{"n_layer": 8, "d_model": 128, "n_head": 4, "n_kv_head": 2, "head_dim": 32, "d_mlp": 704, "vocab_size": 2366, "activation": "swiglu", "norm": "rmsnorm", "norm_place": "pre", "norm_eps": 1e-05, "positions": "rope", "rope_base": 10000.0, "rope_fraction": 1.0, "qk_norm": false, "attn_scale": 0.177, "bias": "qkv", "tie_embeddings": false, "parallel_block": false, "init": "trunc", "init_std_qkv": 0.0442, "init_std_o": 0.0442, "init_std_up": 0.0442, "init_std_down": 0.0, "init_mimetic": 0.5, "optimizer": "cautious_adamw", "lr": 0.00228, "lr_mult_up": 0.691, "beta1": 0.9, "beta2": 0.95, "lr_head": 0.00805, "grad_clip": 1.0, "warmup_steps": 586, "schedule": "wsd", "decay_fraction": 0.767, "decay_shape": "linear", "final_lr_fraction": 0.02, "batch_tokens": 16384, "seq_len": 1024, "doc_mask": true, "train_tokens": 98560000, "steps": 6016, "dataset": "wikipedia_en"}
Each number is 500 + 25 x the weight over its row's rms, rounded and kept within 0 to 999. Layers, rows and columns count from 0. Numbers have three digits each. The size before them is the row's rms in percent of the matrix's.

# layer 4 MLP down (transposed), 704x128, rms 0.105, rows 128-144, columns 0-127
103:452478504495477515501541445511490501500504505503488479486516547470510497523512567455510461520475494524515518502549518544501499506519477502544491528494463496462480490529484515494487479505488504525509511514512474515539483535449511494469535546487476502499517482490500483551488518465553495478467487497518468465571520514498488481451536497533488478502559495535518502479508504501497495500511
101:485462506498455497489510474491507508543464509479512518518508531541499435502481483492500487516478483482481483470479473496480524519505538513469492514489483512491454460459481464495448512484498552523496536513523508564485487520506520520517450527510493499494496445498528490488495474482494506482527515448479499508511458466516484485465516457472487472542526488499468504515485472503557481544511
102:496536465511529499532474532470494474482514505522500512510446528518506450527541487504525486453502484476478524522472518487504492518451479479553483520515495507493471511516482499466486530453483535514475536461487475501508483492474497473484477517491479542469538490510478478500501546453497494478527523502517499508529505508564502459519479490561498520539517518481528485485470510487484530454477
094:505523502493488492517493511477500486519474505492546531505520518473499510449504499472514491448496506481508515503509535489472502467527524456506513459509513492519508491534484479533486540536486494453491533487511494536468477507459544486489513515499482505504508509473457516479446483498480483492516544474478453558529527481501498526481509527513481496486571524472509481518476499487461526450432
097:478474470483535512471491486502522448518549481497536484494515470516545474513558511500513484543516503519476483502489497522554499535535470536502495514517489524503501501480524462465495511512502489474516516493515469511427511500447482509481513529496515507470556514469456499503519503472484480464536506510495532494462447518519537523468532523505499543512500536534523517462507506493520497494513
094:469512450478503489533503459505546520475490494532529465488504473489492484482479478464515497516499548478524463449473511502485504510500532512512515474510528475531535497492534512467501496522477537464494498500505527476536495455462465458515545464491519481491521505509458436506549464515528481480496509471484508495534478487505502489468514528529515498495485506548509487462490555488517468510474
105:464487475519528530526440508507456501460491501458491503523518518527509499528495492489528539487546505530529489488527541488491483495506493480490514506463503482482487534515488476507517530482500552525512527504495465514520512476496480539544534488501493542493513543480454532499478512420484450477471478514516480493508511472501484512532504533520451484528493483499508480488510461473545487465472
099:495498470484482527530505492517482533491518546504464427473464517505469507479497500506448489555516498490534559489516470514489486484504516434483494487526540494494468495516460538521497520532489517608513481509508511493469482499501503478484513537511497503506499494534527491525509528519512523528508492496521535480481499465482516467503509468479471505492525481494513528490510541507500514535504
095:515496518507472473524516495506522505488514496533495503505520469530509521526471520517512526493519501502537455502483477549516505484477484515487489552472486482466495494475498507530469562531467532533515486520503490497497491463493526474500538495518540504464517530478539437509488469504514456503450496497532509520547535484469480475518493539473536484505540546550494499475486512443486478506522
095:531525519484496471503474476420543503488500492542506527506500488520549538505480473510538480467466530497490517461516509485501524497481496489482447489485487473510521517518500520457487468503512543422511482484469496486471536500491514515537489519514496516493474521456467474520500465506473524481486507500507491466531508481459506500495517517538537534512562508510515456464479522523502498510489
102:508476498519517544515464532483500548510460515519487519514556526507456532459529501482500487458490489467521481529503506483472526473496499481470498458430504468490532502496520515503517515502488535502501541502473503499474497463540485463508501502507525502514469482518533539518527483566470504513466496492452515488490509440533508452494517524522519488494528527478499504525488526505519459525494
104:504516469464486529480492469542501468486537511519526535533464479511515532496484505468488506486496506482493519497460478532453541564501498467491497463527512473502476524478505544470518518501523504435509580463501511561467507494484526483477515542501522519489478471499492473512467527488490493468514478525522534509500494523545539484493497502485477493499513529477498466538504498495500504509529
096:506470475518484515485502482479508480530540477466521499518491470500533495483545507532492441483511519503456522446483507504539488502503483531505480488485540495536516511449501467457515475540490554471504475519511480499500540477459512497514486541487489506483515510475478494514465524489484480481502495457485518530519512491485548475440486520482495463478521499508513469458436521517504490545499
101:466489488505539495498493502529510456480504486484503503546504480439511418486494496475505475490520491508500498501512505566462500510540517532462491469500465486503508475531519535461523529513500458507459514503483450466492521493459522491480546496503496496478475518491489507498533526487486480488549508486489539510481488500536533508525495581522498500489490475536495510463488476489521529503480
098:509507502563506546511500514499484524478495512484435478501448455508481491490500569550482499507521475493490460522463462500508487464523479481515480506514502505526478541473520462478520504530508550530497502497512484461461495445522533502490521490509492525507516480502513502489502526505483488508567506475520543511493468499491514494480516458488541476496496446521501518495472486487508482539534
102:470523467489511491513495539509456486497522464556500531485471519534482544488477482490512514489517504511545485484494480481499527483503510526489498505537553511499455465479514519476507507508499455474488561484498477492566495476573461491479502490499488492510510509483504477512503467546482501510532519499463493506435491484511477467463464519462482485489471514457512481504486515497470533485479
109:481508467499497479472524502497481463492513511513522493510470469473497497503521506502517507539539524484455442473460490518497531486541525490495507478484500480542509523512518460487471537484466499449505530515522556531524551473508485484492526464485540482534527510506475542538489507483492520511515511506506452516506511503501488524460462502500513500431481516500530472508532479476453551520493
# layer 4 MLP gate, 704x128, rms 0.0902, rows 129-145, columns 0-127
095:526535482440544471489497494528459503526512547490488482518495522504499468515509473541536493505515515461503466556505468501517479475489509531542504503486528542490506510537481486468508487484518551560475478510479494519517469486536524479548465547511528477480507482517520513513522472500500486507531453506490520490537515483533462460489478522537498513504462477523509500479524497483483502468478
092:475481520520487503508496481521499492471502515457497526478504483568474500526489464473507549503461495501537505431493476523461520497437498496506518502526499540492484499493508491489479512551500479490518491515510514465518455470505460500494543502548524497491492467478510483452529507531519522526460487505471457478501524452458500496448530534521487496501505479476491499525500482498496503532551
095:544530498452465505495558509494477482481516501476499485512484512495487516505520508446498498484514490503465488466498526543510498517513491527528472540503452490497451506534495501488494501486544480525497508436489413440469536527496483504487524491448488520488462467513473542469495545507472496492488473513460503503518516537518491505522494491510483459500482506490510474489507521503503519460509
116:485489488523525508499532426492489462501493472473458502456500479529434506448508497514501491464527506505477499491440482456509478515501482494518543461516489530485512497491508503497516492510492490538491447482542511511496472494532530470506484481464491506487527473485574495461495527492475532492497481514455505447498477507531517497465486523517461482514465481476478499514506535495492489516519
095:512492493473511478451519494480500518487499507479481514488481500531526506480511517462537485546526495487461502502484451524484486522524444499494520519479512525484487499451467509456493443500509486529474490488504487496465517531508507454469491481545466494458530536432523454514497490509484490486459524538527510511465466499517527534490461531501492464527483437503526498514503497502497471482519
104:472481531525533447495517498487485526435506511495492490509548484512483526479508510486504493490513500496490479528486514502448514453498539451510492479506494532452467554479484524534508520503510514513488471464483486499489463489504512516544497474493537478485514514518497471534470475547496485536552483462469464513530506539483483512469506497562495499538472482503513474495512507556512496467505
100:534488523513496502470513457523514479456489495467452507512467489501452465500488480504528534506446479504479488463467502530501505503500515484489507507554443500457467500505520520494474521489500532502486482483477474511499509474503539535457496558460511522471551470485475512481454524481528481482467519532490513541509522497474511504508488533524500470506488482486525489540527516539456516521477
090:516521501523543492503532503536508509498475470483475485487479541498494520490542489501464497467547498509546458486516465465538474470494499462494478482474492502497502461521470477456520492494499478499493515550496501541541520489512474519541512480477492521516517446475453499499472469542512485487498522503465489497448455514466448468522486531457531499530524507533494513518528474479496487488510
108:524529513452483498486480464510527506529487534480484489531476525488467512504501498523485510492491448521486506509479519521510488510509532487519478473510441526502464518456468479496503481510458496494562504503475489507498501549520521509525486527481489548453524474474487494469467492440504534500491502472466527473517537486476460535482508502502535499497555517466507449524530510521451508498479
103:538489487490475487482526447469516469489537498433509488460496521518493510517541499492503492472509490467493494507481526472511493528477462495501510538489480548453496472512474485524486466487515516521506503537544513522531489515489514462513509523491537508469532487428515511506498472461487451491516453471448496473450526500536508516480480532491498470485502506480524502485532466471481476494495
100:481501556497486477533535479530488501507488495477477495488519530524496471496505515491515470488519501497529501528525510487476459520517482493488506522500542482531502515533490484470486418489508519532493492513513499573529534486511490502534483514498515515471506445499543538516510526522506526536529509518463496531515524510491504567513467478466574507519508509511531507517478495526538536529506
102:495534551479508494467511492518467465513482466460461511493498478513472486522485490463549560533467492501488565459504476480485491520490485504512533480552446477520473471494500507506485503462448486528510448501504531511457520515500512510522498542488484506479500474549518530450496458475466522503488463494466507498522523486504490490501492514500469488483480504499517518538499510469483532508484
099:526510499535520515516497526479515483504496529479474440497466555498464483520459564501465491486476454464475524534484490515509479482515459476538508478513471511519576517490513513535499494518547494508477475511522481510494480507530493480523499494489491496540507521522496477511499528499514542483513446507541491475537571512463484480507517473503514507504500511508470517518463510511488508545491
111:472520528473468503540517495484471507508494487520482490482477507473477518495516491518518507513468526495493499494483520478526480453516473442500522453528485466518523510460476487525503501512477481554500453534489511466491503516532528551519464485482490495551511536478486533464502505474462507525496508464456492470544523529484452493491561512484481500536514527532505490466466523464499529492491
103:486453489508527494507496459474502526536540535526506476524532504458506529457475511486496535536478546482451510505436491491533504515458462496527494527504473515493501494507490465488470490470488540474504493501464549516512547497506526536509493502473524551472516474467459496485507506480501508522515505505522531482507550493497471473517460477531513465469498481519486490540507505462473508527506
120:498465487523506494486539521516498506546475521485490498502475506463492464509474514462465487489477502523486469509434461496535458462503525464524519500481487502483515466472444482483519477460507512530499492532505535522478544493541507564501487475476494524522522525446486473468508494489506508527527534494493526484533480556519543521499519473492496472495491534494508484530491543490515510534501
104:524476536502480507498522456530490472473515475519467526518473515548485458493511528541514476482532520504484513501469493502466452518442527513457498499497487505469526507533468521525502446517523477535463509535534487512560527437497513480508526508450509490482540488517547506501494479521552498514512494475512464483503471520474489505479508483520488507525475487484529511484518503523489470510476
# layer 4 MLP up, 704x128, rms 0.0802, rows 129-145, columns 0-127
099:504478497477517500486505480476537556495519471511494493473508504493512467438498510521493468473525487546523517494469534510506492497529471495543476501463507461482496546515489482488539423480544490507466482470510506485471475505481496503502516442529488515478501512478504502551546468526526516534519517475527525530513499527514510564489495527497461463493505481467527501522504503499506466470481
098:491525471512476486491504511498502493481504470475490512547545485496537486490550478498482532523516511473488510496496457501511493472488472465517517519457494502584470487502524495465495514492477454502476528498476512516526473523513512527490470477492551466532544492498448458483530507509493504496483494484517490495460531465497539476523495485470504482551509525523441522513534511458545497512515
098:504510520509498537496502501495509505469523491531491511465502509508499524513514502489485514487442538492452521489528489522482505537521493505495548498499492536481501511526507489459489540539490509508502478435488474504475482510480488470445554490483542463513512489482508558486515534499482471507474490501489499460511459494490510463552494458476499530523511458448452465512476509501457450518495
114:491493510523527526479494444488517420492522485530530513472514447512520453490552504507516491488509475554492501515493509498548490493520485514508516457529470508498458508472537490469507509518463487476522499475512480547464512504484517523479485495502521487473536495448498528512492504515490504457498470518489556482485454529520538513451506510522466503466484481492503541490543521492496495485493
092:506488514486497486504536500451520470520478523508521483488475528533532538460522469473487521548527561528497471512467529505558533515488542457516506484452477485515472501495500502494523460542494477479480497470482478499497525495462475527476482452479517478544519503530515488472521529513516499495468452522500506460491532545512480525493476503518487481536504466516513538489490527519505514531511
109:521525483506471481546485518510468485516502530493489522483476505466513480506525488496523544477442504484519523505492500476544522548505489456503520474481485454500484468525531504517473520470479484499532505522497518559503484491502493507511478517478486473541486543529469475503495494500506494569475508507509486476547523511470517438518546488494483486472538460498514526452464491476515469471474
100:498541493515488505518548518516466526486464523523518446499503543530498529477485531518470510525552506478534491500519527446481485459504510509498500506431542494486498507517494491517451496506460535515456536497502526519510484499478482495494528514509463521514465504549520525503491530530506523535515520468450486466522475468537503480494507467523495492501533526489502512523517482472535505535464
093:533521484521499505465503478549517487477558541475467489476526552498528510458495478523502480460451506497495513500572526510496493490499495529476542485516522502495479471497498447497457467484503495497533505518528498511503466472478493511447463466494506519524529514452503484442489503488502480510523495493508479494516493466511510512466502476494523530511498518491441463504529500524555498511524
101:548477530503454532469485490468485526461451510483479513482536506483511515529505513511504513457440485513505504522484503495505507535495497477510521557493522499475475509510520528495465453495515497484531473531496512515523504491519481485571485512583475487503513549509513489507482504473467548470480509526506482503534560507476512508467480496512536499505533476456474490504478479507495490495505
104:527501548474511564527471502512528468459496498558502505541519517474467500491491494505520540482466559512521461522513473449514521485477505484438491498496531446525499497540511462480492522515475488509444508496484491527493467514489453548480491517518480494525484479518470505482486511519491523527501518537501511519501486498509484456503509469469496510507523480531476494494474511510542541512518
103:508512482476472529486532524488466506457533503512477508468517479511513475490488506485463506491514496515507507515508494479513503547510510500509520554511543474485458523488455527516490509533490498468487490475545514513507477455489502531474521538483475517528537512531508476510508510476500531494599532464490488488529507491501485508498483484528529454476524501424496499457469511532516530487469
103:508498525543534511521479481503492468523506500470508575485523502499529463503486524489493483497447486537514504483496463495510474499505481476498499472538486486548453455454549465482483469485476496495510481492515509481469494509541558486531479537479511503489513473471517514473473479500480478507461500498510564522486457522510526479530527517510460532445492504475510509518512513504482507464512
102:531512490545487481515548512534520519518545513530500489506523501465515408501430514505510510545495521529499492519483526515477520511492483465509534491523475519492492486519519476482485535482502502482483538501500489452450483504506510490521530485547516498572494494502483493512520486508485460498483524486556513511532509540497473496545478508502496529508459489532515505527493479525486538496482
103:460483518513503489499473491538534481487513499519525510512502515502513511519510507473482541494503540503506559469508474496530552544487535504496484524501489500524458494504521495468501509474521486473539520532512469525479451526486454528479471476497512524528501482520509497489431484466524530507444517507554511510476484487508526483524464511494474475442492475544501479519495511511460477496555
099:487509512563557506506503514468463497517537496479496534518489477457531510481466456472485485485486538505484495487479473464511481516487529495495506455463466488456452489517487528489510502494489543507545524505436505520482510505497533515447467471530455473493539520507478496524493484514494474526464471509531494513505523506502491513485511435490501473511468495490515493520490515519547515491540
109:489509508525466489503543490515490508547533515484507531537525549450521535511500490464480482489484480533479499494509467495513506519522500517536538535485474515472494441471520488485489563470508523511500494503490479503477499529506522492464507517505492504536488507480476516494503564469523498497532505488524498494517464530498496528505506440484474524471559518469528527512517517566522521543511
100:513485487450514510526523498540497481522498502486512525548528511484542472512521523535501492479472501512483472496520438502543456484508518504495499556491485500510497526528484476527473493489549423517501516527520445479527528496491475477508546460448529502487516490501488506497499485555524498505524538505533517512494462498488513476532510482474532546493482511538490527474532515516484511484487